Part of a small language model's weights.
Size: 13 layers, width 448, 10 heads of 64, MLP 1216 GeGLU, vocabulary 8192, 40.8M parameters.
Architecture: LayerNorm before each block, learned positions, biases, tied embeddings.
Each number is 200 + 20 x the weight over its row's rms, rounded and kept within 0 to 999. Layers, rows and columns count from 0. The size before them is the row's rms in percent of the matrix's.

# layer 2 MLP up, 1216x448, rms 0.0768, rows 975-1046, columns 128-159
101,187,216,214,176,214,169,201,202,191,181,187,207,198,236,175,232,223,230,204,211,225,256,180,210,210,200,231,185,182,174,177,214
099,198,161,220,193,156,207,198,177,161,200,228,196,163,208,200,170,228,206,180,234,201,226,195,222,238,217,213,246,203,209,193,186
103,204,215,184,194,223,177,230,198,206,219,184,202,213,163,221,174,164,216,128,221,223,199,216,187,206,202,188,195,221,196,219,192
102,184,186,211,208,227,193,187,189,183,207,201,177,201,189,199,220,224,178,191,214,181,174,201,155,214,211,198,192,247,191,173,217
100,228,191,223,231,199,168,174,225,214,196,187,182,227,217,180,182,183,194,194,180,185,223,170,208,226,209,206,210,251,198,195,174
093,164,186,248,197,225,161,187,205,177,157,218,204,196,200,178,176,177,198,230,242,182,216,206,213,199,208,183,195,184,235,223,181
106,203,224,172,169,169,203,190,187,204,184,191,168,185,220,179,167,176,194,208,189,205,192,179,223,206,196,175,175,206,229,202,202
109,211,177,191,192,203,198,218,177,195,218,238,181,187,180,166,170,209,190,175,203,177,225,211,201,210,232,202,242,175,184,248,193
100,205,212,202,186,231,207,206,194,206,202,194,211,176,205,215,185,205,262,200,193,201,224,190,206,197,213,170,207,211,186,196,178
100,222,215,175,182,215,212,226,208,229,199,207,220,181,208,206,218,186,201,251,223,171,192,179,214,172,250,192,187,196,219,184,178
103,239,199,192,215,203,225,213,220,207,163,201,189,222,218,220,223,218,213,211,196,224,182,178,209,185,194,220,186,220,208,212,161
107,178,201,239,193,199,194,226,212,155,213,180,236,237,208,180,171,237,187,186,228,177,162,188,186,172,181,209,214,211,163,231,191
095,201,182,221,209,204,202,172,214,188,178,206,186,213,208,187,186,213,207,235,175,196,197,197,217,201,210,175,217,226,173,169,205
099,198,222,234,215,209,199,238,213,225,223,211,197,194,210,212,237,196,210,230,178,194,179,193,214,183,204,215,191,208,215,214,234
096,227,203,212,215,205,230,151,207,189,222,198,199,174,211,205,179,135,174,262,182,224,177,207,193,207,189,221,178,195,214,208,173
101,211,205,202,235,200,226,223,217,184,195,187,198,209,203,186,195,200,197,228,239,191,216,223,200,183,179,195,205,200,174,186,220
087,248,199,219,238,220,199,189,195,213,188,213,191,173,191,194,204,195,205,202,184,218,214,214,201,217,203,204,195,211,223,201,183
098,183,180,196,221,165,240,198,182,177,194,209,216,189,215,192,219,201,202,192,193,188,178,219,183,222,231,190,177,239,211,243,256
105,204,188,215,194,234,247,200,190,234,182,166,204,171,212,177,222,181,186,247,235,213,218,172,219,177,212,216,203,189,228,155,176
098,191,203,192,225,181,196,192,182,176,215,209,206,256,170,219,172,214,190,207,212,210,224,188,191,182,168,206,177,215,184,229,182
103,218,182,157,196,161,196,189,211,204,203,191,203,186,225,195,196,184,172,204,197,187,184,218,185,238,215,198,213,201,214,216,186
097,220,229,195,202,193,198,211,228,177,179,214,184,196,185,212,190,190,192,236,198,198,172,201,228,208,199,204,192,185,209,221,193
107,225,197,230,171,205,209,221,183,228,191,212,199,220,221,224,186,192,219,191,201,162,215,209,215,192,141,160,187,196,215,165,206
103,183,230,203,193,210,175,221,197,235,184,232,218,212,188,202,201,205,210,224,185,209,219,208,223,185,216,195,186,206,210,225,214
105,210,200,213,184,180,187,211,222,247,219,202,229,235,176,205,217,196,214,174,184,200,204,202,207,202,208,198,221,188,192,214,228
103,169,191,190,177,202,233,185,189,215,191,233,202,201,220,210,182,207,217,183,156,165,199,197,172,240,206,189,197,206,249,204,171
100,222,208,223,199,184,195,200,207,174,186,175,189,153,222,194,170,229,223,195,253,211,192,206,193,237,212,220,209,201,216,187,162
102,216,188,217,188,200,222,205,233,224,225,212,219,195,171,212,206,207,201,197,194,195,178,213,194,171,237,200,213,190,226,237,204
101,210,208,220,176,181,173,203,170,183,225,205,208,211,194,220,220,187,187,188,194,215,218,182,213,177,243,194,188,196,181,189,179
100,196,207,207,200,221,195,248,190,203,225,197,226,163,215,232,204,197,201,217,232,197,201,196,228,197,217,227,194,198,189,192,180
096,203,180,206,198,194,171,209,210,179,192,193,219,199,194,240,217,203,191,183,173,194,223,210,193,228,190,197,191,213,186,203,192
098,230,167,160,195,177,179,180,200,204,176,155,209,198,187,249,218,205,179,171,180,198,213,193,217,187,179,190,194,226,217,189,211
099,223,177,188,185,224,209,205,203,208,197,202,206,201,177,223,203,236,209,156,219,222,205,208,199,208,194,224,224,214,195,164,238
097,198,235,177,170,178,201,194,173,204,206,220,173,185,212,218,176,227,211,201,175,212,224,226,174,213,217,188,225,194,210,229,192
102,190,211,230,188,238,155,206,192,207,220,172,195,203,213,192,194,196,205,217,213,153,171,218,195,182,198,160,206,190,189,191,186
101,193,206,193,205,228,199,200,177,231,233,217,224,190,188,189,234,225,192,205,132,196,187,197,203,199,226,221,187,176,225,237,187
104,194,196,194,213,203,168,199,205,207,232,203,202,171,187,202,210,197,181,184,196,218,211,194,201,210,213,199,169,228,221,249,198
098,161,210,209,221,194,194,199,201,209,221,201,177,213,199,205,192,198,176,179,199,165,212,189,196,198,180,215,215,224,174,204,198
103,202,237,196,179,185,182,207,181,192,216,205,193,196,220,162,214,176,205,188,201,209,178,191,215,201,209,190,206,195,166,212,198
100,186,214,197,173,231,216,213,163,216,197,209,173,182,200,216,233,211,195,216,209,178,194,212,162,195,200,159,169,177,185,209,194
091,225,176,247,193,210,207,206,189,191,218,201,194,216,195,177,191,195,212,205,169,185,212,199,189,207,155,196,237,204,226,197,226
104,205,207,195,216,200,176,188,187,238,187,230,193,207,162,234,194,231,210,174,226,213,188,196,196,207,173,193,195,175,186,204,196
101,208,196,191,216,202,192,200,204,182,242,194,195,225,192,164,180,169,179,207,191,176,180,230,208,176,219,243,188,220,165,210,200
101,191,192,212,161,194,162,192,178,179,215,175,191,181,207,201,265,183,199,219,200,220,189,214,197,209,215,196,184,215,208,192,192
101,222,213,208,232,202,201,220,212,159,165,238,184,221,182,216,201,190,214,235,199,221,197,162,200,197,195,212,205,223,183,243,207
102,167,199,203,200,180,207,194,168,176,210,167,218,227,177,206,210,187,193,211,207,188,197,233,196,196,200,215,209,200,184,230,186
103,205,169,201,204,207,173,216,155,164,180,203,200,193,200,189,192,206,181,190,208,218,192,168,176,203,209,235,188,160,203,204,197
106,210,197,213,158,194,194,175,191,219,165,234,233,207,210,225,215,196,197,223,194,203,180,193,227,246,198,213,176,220,203,179,192
107,185,199,190,210,156,183,207,201,251,160,211,197,243,197,155,210,211,214,196,180,205,208,201,191,202,191,220,215,202,200,205,208
096,172,210,203,191,219,210,201,183,189,212,249,214,207,198,209,193,199,180,215,209,187,191,208,190,186,177,216,217,196,202,212,164
101,180,219,199,211,207,198,194,173,221,199,199,205,195,175,205,196,207,164,206,221,231,182,186,190,199,187,220,213,218,206,180,216
099,191,209,195,204,166,215,191,209,216,177,202,202,220,205,146,170,164,183,165,201,194,196,221,186,182,204,182,188,229,204,213,204
107,185,172,188,194,188,215,192,193,181,211,214,217,171,215,214,220,198,243,227,218,193,212,181,228,181,182,191,168,197,239,195,164
093,202,175,170,177,213,233,179,243,192,178,189,197,206,202,190,219,210,218,168,192,202,206,208,213,191,229,182,208,212,202,180,203
096,262,153,205,216,194,200,192,182,197,220,168,188,208,211,184,195,199,206,183,224,198,146,231,208,229,241,225,201,178,219,198,177
095,204,200,223,209,229,197,217,209,201,192,212,164,198,179,196,194,169,224,202,207,190,191,186,216,193,220,170,202,206,210,160,166
101,183,204,139,185,172,202,212,214,220,175,244,199,212,183,209,207,185,214,197,188,189,211,200,190,215,199,221,195,232,195,209,238
100,198,189,232,226,191,205,208,192,174,211,180,188,182,181,219,166,192,207,220,177,195,176,225,222,195,182,202,205,224,212,230,204
107,187,191,198,192,180,161,210,222,185,205,185,156,186,182,204,207,177,168,229,196,187,203,210,236,188,232,172,199,215,181,204,204
109,205,194,208,220,214,155,200,216,221,184,186,233,211,217,192,199,238,204,183,209,203,194,186,204,185,152,215,175,226,192,207,191
099,204,182,208,190,191,211,210,212,210,177,228,169,212,218,212,166,210,191,157,173,228,214,192,204,201,192,190,175,189,223,202,209
105,200,182,209,187,216,197,195,206,239,180,209,185,182,191,194,211,174,234,210,234,213,184,175,190,184,199,236,214,181,236,207,189
098,194,209,170,162,235,213,187,226,158,213,162,192,173,167,224,205,194,171,178,198,206,208,232,219,196,229,169,179,189,187,195,228
099,189,214,177,195,227,190,214,194,197,200,200,230,192,213,182,171,237,211,224,204,182,193,210,203,183,223,179,184,209,196,206,223
101,207,169,214,175,201,159,153,213,192,148,168,204,192,169,211,212,178,198,180,194,188,242,219,193,197,226,217,238,182,221,199,229
104,177,154,190,163,198,198,176,204,177,215,229,160,178,198,207,211,216,182,204,168,172,208,178,264,194,229,191,223,198,197,175,179
103,207,157,185,208,207,184,217,189,199,203,194,266,201,179,219,220,196,216,223,149,237,204,222,172,213,239,185,217,186,206,184,199
101,164,192,168,190,209,188,248,217,225,189,193,155,217,180,208,215,169,252,215,190,206,167,205,198,223,180,179,217,148,161,194,221
100,192,193,212,169,203,202,186,181,187,196,181,194,201,204,173,207,191,157,194,212,187,223,201,210,188,183,217,179,229,179,185,191
104,193,170,170,202,197,217,218,200,207,232,227,214,218,186,180,216,195,195,221,179,221,189,175,180,218,188,220,209,235,193,234,162
093,228,179,222,194,209,218,226,195,233,251,192,235,200,178,198,220,202,221,195,204,153,245,184,187,174,206,196,194,177,215,196,165
102,216,232,204,253,225,179,206,189,207,217,230,181,179,183,210,223,188,221,187,199,212,190,218,219,172,222,240,206,238,192,183,209
# layer 2 MLP down (transposed), 1216x448, rms 0.0427, rows 975-1045, columns 128-159
099,149,207,189,200,189,208,222,188,171,217,201,219,196,224,207,180,216,216,226,244,192,204,213,217,183,231,181,205,207,187,187,187
100,167,155,223,226,148,219,185,164,143,207,203,202,216,238,219,179,227,214,186,209,195,182,224,208,240,202,177,194,192,214,197,166
102,202,240,179,180,186,209,246,192,209,226,190,219,195,194,182,211,196,147,193,161,191,183,188,191,184,213,197,219,179,205,201,193
106,197,162,226,209,203,187,197,211,189,175,175,210,195,170,221,196,191,207,179,187,219,216,198,161,204,190,173,192,206,201,200,204
100,204,197,204,192,214,187,227,186,203,176,185,204,145,235,205,208,187,193,214,198,165,189,221,221,258,199,210,210,208,213,206,201
094,164,173,179,204,176,180,229,198,191,203,198,196,182,194,160,166,192,228,233,191,161,203,195,209,214,158,222,190,193,189,193,203
105,165,239,184,164,208,191,205,220,188,205,210,205,238,214,205,180,176,158,204,215,221,142,190,196,197,199,192,178,196,201,216,156
105,239,205,203,222,224,157,227,161,201,192,208,178,208,186,166,162,192,178,202,203,157,207,208,203,174,191,196,205,207,200,237,220
098,162,181,189,189,210,238,186,211,163,221,207,242,184,229,189,205,206,215,175,195,186,231,214,139,170,242,226,204,234,231,208,207
101,184,177,182,224,170,213,202,159,202,171,223,215,222,210,215,194,208,177,206,236,212,208,191,226,186,217,201,199,175,218,208,220
102,229,217,201,224,238,211,210,173,193,174,176,186,179,172,185,246,193,199,214,218,200,219,190,241,217,197,181,194,201,176,203,188
104,184,190,226,193,238,209,236,198,175,231,198,213,187,198,218,174,160,189,199,173,164,209,198,160,175,202,191,232,169,154,199,194
101,197,194,218,226,194,217,221,215,202,198,198,198,198,253,200,186,187,208,218,207,187,148,191,199,215,213,174,175,219,211,192,174
099,217,229,211,159,196,177,196,205,174,182,188,201,242,225,179,233,188,227,199,254,173,185,178,152,217,207,214,200,202,210,156,210
095,206,199,187,201,215,228,156,221,200,198,239,190,178,195,195,174,202,204,217,200,209,205,204,194,186,221,177,165,213,182,183,168
105,216,215,264,227,189,197,169,214,212,174,207,206,218,208,181,167,169,217,203,209,189,206,187,180,212,221,162,228,205,197,191,228
082,192,195,208,219,192,208,206,211,217,191,209,190,184,207,177,192,208,189,155,231,207,172,189,163,204,168,208,211,203,212,228,231
099,171,209,183,219,211,216,175,181,220,216,187,228,174,205,227,192,160,216,219,193,211,231,183,176,216,222,204,218,229,201,214,176
102,248,207,179,193,225,228,227,207,184,211,192,203,174,173,187,223,195,135,205,216,179,211,208,217,187,198,158,231,154,209,178,164
099,208,221,177,206,211,228,208,185,204,188,203,197,264,205,203,194,208,187,173,161,173,219,193,171,185,180,186,210,221,160,210,193
104,216,182,170,197,201,242,208,194,191,229,165,226,196,259,193,177,213,181,199,216,199,174,181,183,208,156,202,222,194,223,221,162
098,196,200,232,214,191,196,239,229,176,204,193,192,186,197,223,186,169,205,201,212,214,188,230,237,191,195,204,176,173,212,229,187
101,223,247,214,207,177,206,204,207,236,198,231,224,214,223,166,205,219,191,210,218,208,215,160,189,224,196,194,195,188,177,219,185
102,203,196,227,222,198,233,185,191,223,190,227,204,211,218,195,197,194,238,193,190,202,208,170,220,205,177,175,217,223,195,215,223
104,229,183,240,185,189,187,217,208,191,183,183,233,251,197,208,235,220,201,198,173,195,209,206,184,204,191,205,216,193,211,229,232
100,178,174,159,202,201,224,206,211,182,179,203,178,169,177,204,200,206,231,200,200,169,168,192,180,178,197,220,189,225,204,199,184
098,200,197,198,211,244,198,202,193,174,201,204,206,203,183,173,210,203,207,220,211,218,152,237,215,184,174,216,203,189,223,178,182
101,205,209,185,238,197,195,176,225,189,210,175,188,201,162,220,202,172,166,228,203,230,205,194,180,204,193,208,207,182,175,201,243
096,188,223,191,205,206,195,206,158,211,213,148,188,208,211,214,221,198,208,193,189,193,208,160,209,205,237,226,247,200,207,152,209
099,205,197,234,196,202,198,204,228,240,183,202,188,135,221,196,185,211,193,222,201,215,225,202,187,213,198,222,168,181,188,224,216
097,183,211,215,223,208,160,185,228,182,226,197,249,198,216,193,170,192,197,220,203,151,216,205,198,216,171,217,201,226,183,215,202
103,212,171,171,195,179,203,223,181,186,161,202,201,198,200,203,248,216,214,189,211,212,207,211,208,184,234,206,206,198,194,188,240
104,179,181,215,234,201,200,191,182,227,202,186,149,206,193,174,249,208,227,181,204,197,162,205,194,168,206,209,212,199,204,232,207
102,168,214,184,183,223,183,213,173,246,205,232,195,186,182,192,225,198,204,208,208,217,242,223,193,176,223,192,197,233,234,206,211
100,163,222,222,188,151,160,223,196,219,204,183,208,219,189,201,180,193,216,188,219,186,209,232,161,217,191,169,175,207,201,201,222
098,267,214,190,174,228,193,224,187,202,215,188,198,203,205,174,218,227,208,236,199,199,216,183,191,193,225,247,193,182,209,217,182
106,203,193,192,201,175,238,173,211,192,242,184,204,236,199,193,238,189,216,187,227,198,204,196,205,202,193,219,198,202,202,190,208
101,181,174,197,200,182,224,209,162,239,187,216,191,200,183,196,198,183,193,199,201,225,204,194,204,200,203,181,220,196,164,173,205
098,184,187,207,212,221,204,165,167,198,190,187,245,185,185,186,170,222,212,210,171,177,208,190,214,192,190,239,172,184,209,215,207
103,121,205,192,212,199,169,182,197,204,185,210,209,186,199,183,216,202,215,228,207,209,186,221,208,198,193,189,194,203,207,237,162
093,230,198,207,200,188,194,219,166,208,181,207,230,211,178,180,175,196,183,196,199,153,221,175,160,244,145,231,207,229,198,199,164
103,188,203,214,213,182,197,182,214,202,193,213,159,176,192,228,195,209,215,201,203,199,197,184,198,189,207,199,164,203,194,203,191
102,210,205,211,247,181,188,191,190,175,222,149,174,199,199,228,228,178,190,223,201,201,201,168,172,162,246,211,157,180,183,210,192
101,165,241,200,203,219,201,202,181,197,203,208,178,158,201,179,212,202,220,233,221,177,189,234,193,185,209,214,224,203,221,225,193
096,175,227,188,176,220,207,199,183,198,198,192,173,192,171,209,238,182,221,209,217,191,192,185,215,223,190,190,202,222,225,200,202
103,219,218,182,211,170,176,165,212,220,187,211,235,190,209,209,194,208,218,232,185,211,195,206,220,212,206,172,209,171,200,192,186
100,179,196,188,201,161,208,214,208,203,208,196,218,195,192,243,176,209,182,187,196,198,221,184,173,214,182,212,197,221,193,191,226
105,175,182,206,205,195,165,195,207,163,177,211,223,176,213,210,216,201,184,169,217,209,187,180,168,215,222,200,223,231,208,181,207
106,212,228,187,212,220,200,186,215,199,212,216,180,199,207,226,236,206,187,203,186,242,215,227,245,225,220,215,212,184,222,167,178
100,196,212,205,197,186,213,212,241,219,198,237,202,207,209,227,201,204,183,206,210,183,166,205,224,215,200,199,190,191,184,203,188
103,240,179,215,227,191,217,188,199,219,193,236,198,193,181,229,192,197,182,175,190,201,211,198,192,207,177,227,172,192,200,194,220
099,198,189,161,189,189,221,193,215,223,178,207,212,206,162,197,192,196,206,185,218,176,199,208,190,215,202,200,181,187,189,213,214
098,214,183,213,186,193,230,158,173,233,196,214,198,172,196,190,221,198,236,226,203,173,247,182,213,211,164,171,169,201,198,175,204
094,182,216,181,175,207,196,180,219,207,213,178,188,210,191,154,213,223,206,243,195,199,190,230,174,217,208,198,209,215,219,206,206
099,243,188,195,218,232,202,204,208,160,216,204,193,195,178,173,189,179,198,232,221,168,185,222,205,203,208,199,200,184,180,219,216
088,195,223,174,169,181,223,202,182,189,219,214,188,162,219,246,231,188,209,247,226,169,216,202,184,164,201,164,186,197,212,199,209
101,212,242,168,169,202,209,203,201,187,187,196,211,189,210,171,227,229,194,193,201,212,187,203,202,215,209,213,202,185,169,186,221
099,205,221,168,205,196,174,184,212,221,203,205,210,197,169,186,189,177,225,172,198,189,186,248,241,219,153,193,203,230,217,197,187
102,200,151,199,185,181,176,201,185,182,188,178,204,214,194,201,202,174,170,216,202,227,222,204,196,204,185,187,205,217,210,160,228
107,200,180,212,210,198,163,206,203,226,182,219,183,220,227,158,193,194,239,177,202,218,187,201,198,188,155,196,178,198,218,235,203
102,196,203,188,206,210,187,172,258,144,201,234,213,232,192,197,148,191,225,202,186,189,185,202,187,217,187,196,187,148,206,197,179
104,183,215,210,192,209,196,192,225,175,207,212,201,222,201,218,239,211,227,191,198,211,197,216,223,183,193,215,217,186,205,156,190
099,192,205,236,213,176,241,181,182,154,154,166,190,186,215,205,227,194,224,222,211,173,211,216,197,197,229,207,194,211,168,218,212
103,195,192,174,202,186,177,204,189,211,200,196,185,165,182,198,178,230,162,199,197,199,220,176,189,186,222,185,216,201,205,228,191
098,188,192,185,239,236,188,203,174,186,182,222,188,229,208,162,194,181,202,172,214,189,180,196,215,203,182,226,205,176,253,189,186
104,213,158,161,204,194,205,206,188,168,202,211,176,220,170,182,206,244,247,209,177,207,211,208,210,191,204,201,227,177,199,207,209
102,164,152,209,208,203,199,205,183,196,230,190,218,232,212,204,210,192,216,215,197,223,189,209,188,200,194,210,176,187,197,243,185
098,216,181,196,196,203,199,192,227,218,192,183,185,151,230,218,193,252,225,204,249,229,226,217,185,210,204,190,207,196,208,189,184
106,215,187,233,184,188,200,212,174,217,199,198,189,217,206,204,239,216,182,196,195,209,228,221,205,210,197,205,162,217,171,224,202
104,186,202,173,195,195,208,194,205,194,242,208,186,253,207,200,210,223,169,198,201,212,235,180,170,223,206,186,199,231,192,226,215
096,199,217,220,180,194,184,225,204,184,187,237,197,185,211,202,192,226,235,195,188,177,222,212,225,176,191,217,198,195,205,179,173
# layer 2 MLP gate, 1216x448, rms 0.0769, rows 976-1046, columns 128-159
097,222,247,187,207,199,228,160,186,208,182,183,182,168,222,204,217,211,193,185,216,183,200,198,198,208,182,220,225,176,217,206,201
104,203,192,196,210,191,231,211,222,199,218,193,232,188,204,169,222,195,190,185,188,206,243,179,174,194,207,227,217,185,190,179,195
105,205,260,185,200,202,216,193,226,223,219,178,230,173,208,194,199,193,176,207,224,197,206,214,228,186,223,226,207,180,189,205,229
103,189,199,189,205,205,231,216,209,186,225,226,193,212,201,182,174,224,185,210,194,172,179,178,193,174,178,239,202,189,181,221,207
091,232,211,181,224,224,184,160,229,204,220,229,154,255,172,216,231,214,227,209,229,178,194,204,184,206,193,200,200,214,172,171,174
108,209,221,191,186,183,208,185,231,187,155,210,179,195,188,223,195,188,165,180,199,241,213,217,183,198,218,202,217,200,193,221,206
103,190,170,189,200,198,189,200,195,193,197,241,187,197,158,171,170,205,198,264,204,188,193,207,210,187,185,184,203,194,213,215,190
106,174,188,211,197,206,214,188,195,196,194,182,218,214,233,179,239,246,197,211,250,209,190,206,225,168,163,170,209,189,196,231,182
102,191,215,198,245,205,222,185,207,152,184,201,176,183,243,224,187,187,191,196,220,197,216,202,199,182,160,187,194,207,232,163,179
102,220,213,200,227,197,215,204,205,198,221,208,194,229,209,183,238,208,216,226,236,190,212,167,188,199,205,195,183,207,181,188,175
101,184,230,228,181,213,218,200,223,207,238,211,219,213,201,210,220,201,182,187,221,174,204,202,186,220,178,241,216,194,191,259,208
101,186,199,159,220,225,205,227,207,196,205,226,217,176,209,191,171,192,199,211,215,197,195,206,178,214,166,206,166,177,169,198,242
101,193,194,211,190,181,183,172,211,206,210,207,208,196,206,159,183,194,159,227,175,175,229,203,203,243,220,186,208,180,232,226,213
098,184,197,212,162,195,195,226,201,212,185,160,246,182,202,220,207,214,181,190,188,202,183,191,201,178,185,165,220,183,189,213,213
103,201,186,203,192,177,204,168,198,204,220,185,208,159,211,188,219,170,184,226,181,239,222,192,162,226,212,200,216,210,217,204,194
074,202,197,183,194,187,232,189,213,197,172,182,225,195,175,201,188,213,157,202,206,217,178,202,206,219,211,226,194,214,198,187,205
100,247,247,226,226,194,184,183,240,207,184,216,238,213,180,197,177,214,178,192,197,200,218,206,177,215,200,194,206,182,190,169,179
101,241,187,239,212,212,227,242,201,220,196,203,210,213,198,215,205,226,192,191,245,185,192,229,202,209,198,226,204,181,181,198,161
104,187,246,220,215,199,186,213,186,158,199,192,172,214,228,174,187,209,202,182,179,185,173,179,185,201,224,214,185,206,125,193,214
104,225,212,216,212,190,195,204,173,179,189,214,195,211,209,172,186,214,204,200,207,219,200,220,183,190,196,221,226,169,219,194,200
101,214,250,173,224,206,191,209,176,213,223,199,177,203,185,236,173,194,159,211,172,210,211,193,195,160,224,220,227,221,202,223,211
104,214,224,207,224,208,193,185,170,163,169,204,221,196,206,180,213,181,198,230,193,184,223,250,203,211,227,185,202,204,241,219,194
101,194,198,200,168,193,178,198,197,219,185,157,197,214,213,185,216,194,133,208,176,225,215,152,216,189,212,243,198,208,226,181,182
104,188,210,213,197,219,206,225,221,159,161,179,183,203,201,211,175,184,157,210,202,211,223,196,202,163,230,185,215,207,192,199,212
104,226,227,203,201,223,195,210,187,194,221,185,203,187,207,199,211,179,176,215,211,235,219,208,226,202,199,225,199,208,191,222,240
099,194,206,195,226,230,229,187,191,199,195,190,248,205,220,221,195,200,180,230,206,174,192,193,195,186,166,196,220,206,229,263,220
103,220,207,191,173,197,202,213,211,191,195,200,227,214,197,234,231,194,184,214,228,222,191,196,211,214,182,233,248,208,194,239,205
098,195,235,172,183,197,200,156,214,182,190,200,201,176,175,193,186,175,215,174,224,188,203,188,206,172,201,178,204,193,176,196,200
094,204,211,230,206,174,171,192,206,183,235,207,207,206,210,165,219,167,207,233,210,203,226,183,223,220,185,206,230,179,181,184,211
096,211,211,185,208,184,204,204,245,201,221,185,200,189,224,201,226,191,195,206,230,180,225,186,217,179,172,208,183,202,174,178,193
104,181,166,192,198,186,168,164,222,186,171,189,235,182,189,210,234,248,229,171,166,177,209,228,185,212,195,205,166,225,177,182,202
101,207,180,228,194,190,179,223,192,161,192,206,226,188,198,214,149,213,207,184,194,189,215,200,210,167,202,199,216,193,246,221,193
097,202,200,208,196,192,217,221,205,205,190,189,202,156,204,221,212,167,223,206,195,227,231,189,212,181,189,191,227,194,198,233,179
103,203,206,246,198,209,194,163,194,176,227,202,215,166,244,155,192,163,181,177,212,200,198,224,192,234,154,201,207,202,193,196,168
099,223,191,195,189,195,225,159,168,157,215,217,206,210,213,178,195,182,211,184,209,205,191,223,188,179,198,211,207,238,223,202,191
106,183,182,163,179,215,217,144,206,171,229,179,196,207,174,188,205,214,201,210,232,174,181,199,169,209,199,190,209,184,171,196,184
098,228,213,196,199,169,214,190,207,206,227,217,209,189,161,218,209,196,194,213,209,207,214,210,172,177,178,192,233,200,228,182,219
100,245,211,211,161,179,215,202,197,220,197,182,179,179,212,192,223,176,225,195,215,238,208,199,189,208,170,186,187,190,231,183,242
104,204,181,198,215,196,188,202,200,213,243,201,179,195,200,204,185,169,203,216,220,193,194,163,176,173,201,217,206,217,184,162,198
091,212,180,195,196,199,191,207,195,186,211,204,174,189,199,180,199,188,196,198,179,203,194,246,219,161,168,197,195,183,230,183,215
098,184,197,202,223,178,188,198,211,201,157,190,207,199,206,231,186,214,200,178,206,217,239,198,184,212,219,195,203,212,215,190,170
106,202,243,211,235,188,172,189,203,195,174,200,186,216,198,165,211,186,210,199,241,166,209,183,228,196,193,237,177,204,169,205,214
099,222,189,217,192,194,175,211,212,193,191,213,234,236,177,202,196,192,190,232,196,220,234,168,194,217,183,229,187,218,223,217,213
102,222,216,167,224,229,213,180,209,167,191,205,212,187,168,203,239,210,169,179,184,214,242,212,196,180,212,227,191,245,230,213,224
106,236,201,208,190,210,189,201,202,230,162,195,184,192,180,183,221,188,224,208,163,191,215,223,217,188,196,207,205,172,185,182,214
099,187,188,216,186,239,148,198,193,193,214,193,209,181,206,225,217,228,213,231,189,170,179,196,186,229,234,208,216,221,219,197,212
104,177,192,181,241,205,198,179,200,155,182,179,201,220,223,221,223,202,209,179,197,182,182,198,185,157,175,214,206,201,209,179,168
104,175,197,216,207,181,181,179,221,223,190,245,213,222,192,173,202,203,199,166,208,197,164,187,230,202,202,199,221,164,213,212,201
099,196,185,215,193,206,223,197,191,167,240,220,188,214,161,192,246,221,185,203,195,184,197,217,197,232,196,198,184,191,183,215,210
101,180,198,218,226,220,190,206,219,218,189,215,204,216,230,192,214,199,191,201,239,194,195,166,198,213,211,181,219,205,218,201,184
098,212,208,182,198,212,208,166,182,205,228,198,198,184,199,205,227,195,209,180,190,189,208,213,208,182,170,217,215,161,202,198,217
101,208,230,237,197,204,198,197,205,187,221,214,166,183,240,196,218,167,193,193,192,189,199,183,201,169,220,215,208,228,196,178,203
092,220,210,204,235,179,194,214,199,218,190,156,177,173,252,245,221,177,200,198,227,196,201,199,206,176,186,218,178,177,229,216,238
098,200,174,198,158,192,239,220,214,206,200,181,196,210,185,180,231,206,195,176,190,196,237,204,175,187,216,177,205,175,173,197,201
088,213,250,183,190,174,199,185,213,197,219,205,228,201,220,186,191,200,192,189,223,235,212,196,187,205,178,258,210,185,205,261,230
105,221,238,197,183,209,204,175,183,193,199,174,195,193,156,236,188,185,182,202,214,184,191,210,202,184,236,198,208,174,198,217,205
099,212,154,209,197,197,209,232,198,171,197,201,199,234,178,217,194,199,181,199,210,187,183,219,213,229,187,186,199,184,152,208,204
105,196,188,201,212,228,190,225,203,171,185,150,217,167,226,221,219,176,214,196,194,174,196,170,195,164,215,206,159,217,215,245,167
102,227,223,191,202,200,219,188,177,194,189,206,213,183,194,224,197,178,189,201,192,188,187,220,182,234,218,184,201,190,189,181,188
098,197,218,211,206,180,199,180,185,220,200,189,184,164,218,204,231,178,204,212,194,186,234,201,202,194,180,199,231,201,202,200,235
105,196,189,223,190,181,211,197,191,212,185,195,184,202,209,221,211,207,217,192,183,188,188,210,219,206,171,179,193,183,191,218,208
095,192,167,158,219,221,182,194,187,163,207,179,184,213,196,201,194,209,199,222,204,227,184,230,195,223,213,204,167,201,175,193,219
103,207,211,220,174,205,223,202,169,220,153,215,175,241,190,213,202,180,188,192,159,203,176,202,217,237,209,225,230,223,197,195,222
096,230,200,185,209,211,201,227,181,195,220,230,181,225,181,227,214,225,192,210,208,197,191,184,220,221,190,206,167,210,193,215,197
101,215,181,189,196,207,215,195,175,241,214,192,179,187,171,216,200,220,169,173,176,203,190,181,190,193,190,168,208,232,193,197,174
103,184,205,233,215,185,185,161,205,199,181,192,182,167,170,206,197,224,227,201,238,187,184,181,166,197,197,205,197,205,180,170,195
102,220,224,166,192,236,188,209,195,181,202,187,213,209,219,234,192,156,196,179,158,195,182,222,223,205,183,175,228,220,192,206,176
107,192,218,180,205,200,188,228,218,192,189,205,171,190,208,215,228,198,175,210,208,203,185,216,205,181,205,187,210,208,221,211,183
103,193,225,192,191,180,221,193,203,203,204,176,158,202,224,214,194,182,200,207,175,204,213,223,183,165,216,231,167,182,190,206,205
094,208,186,191,176,243,211,185,200,203,177,182,196,204,197,175,205,198,164,204,177,192,214,205,203,173,207,198,225,189,190,210,165
098,195,160,200,185,187,209,193,198,169,219,197,192,191,200,206,213,207,206,178,197,202,207,205,188,196,197,201,201,200,204,170,216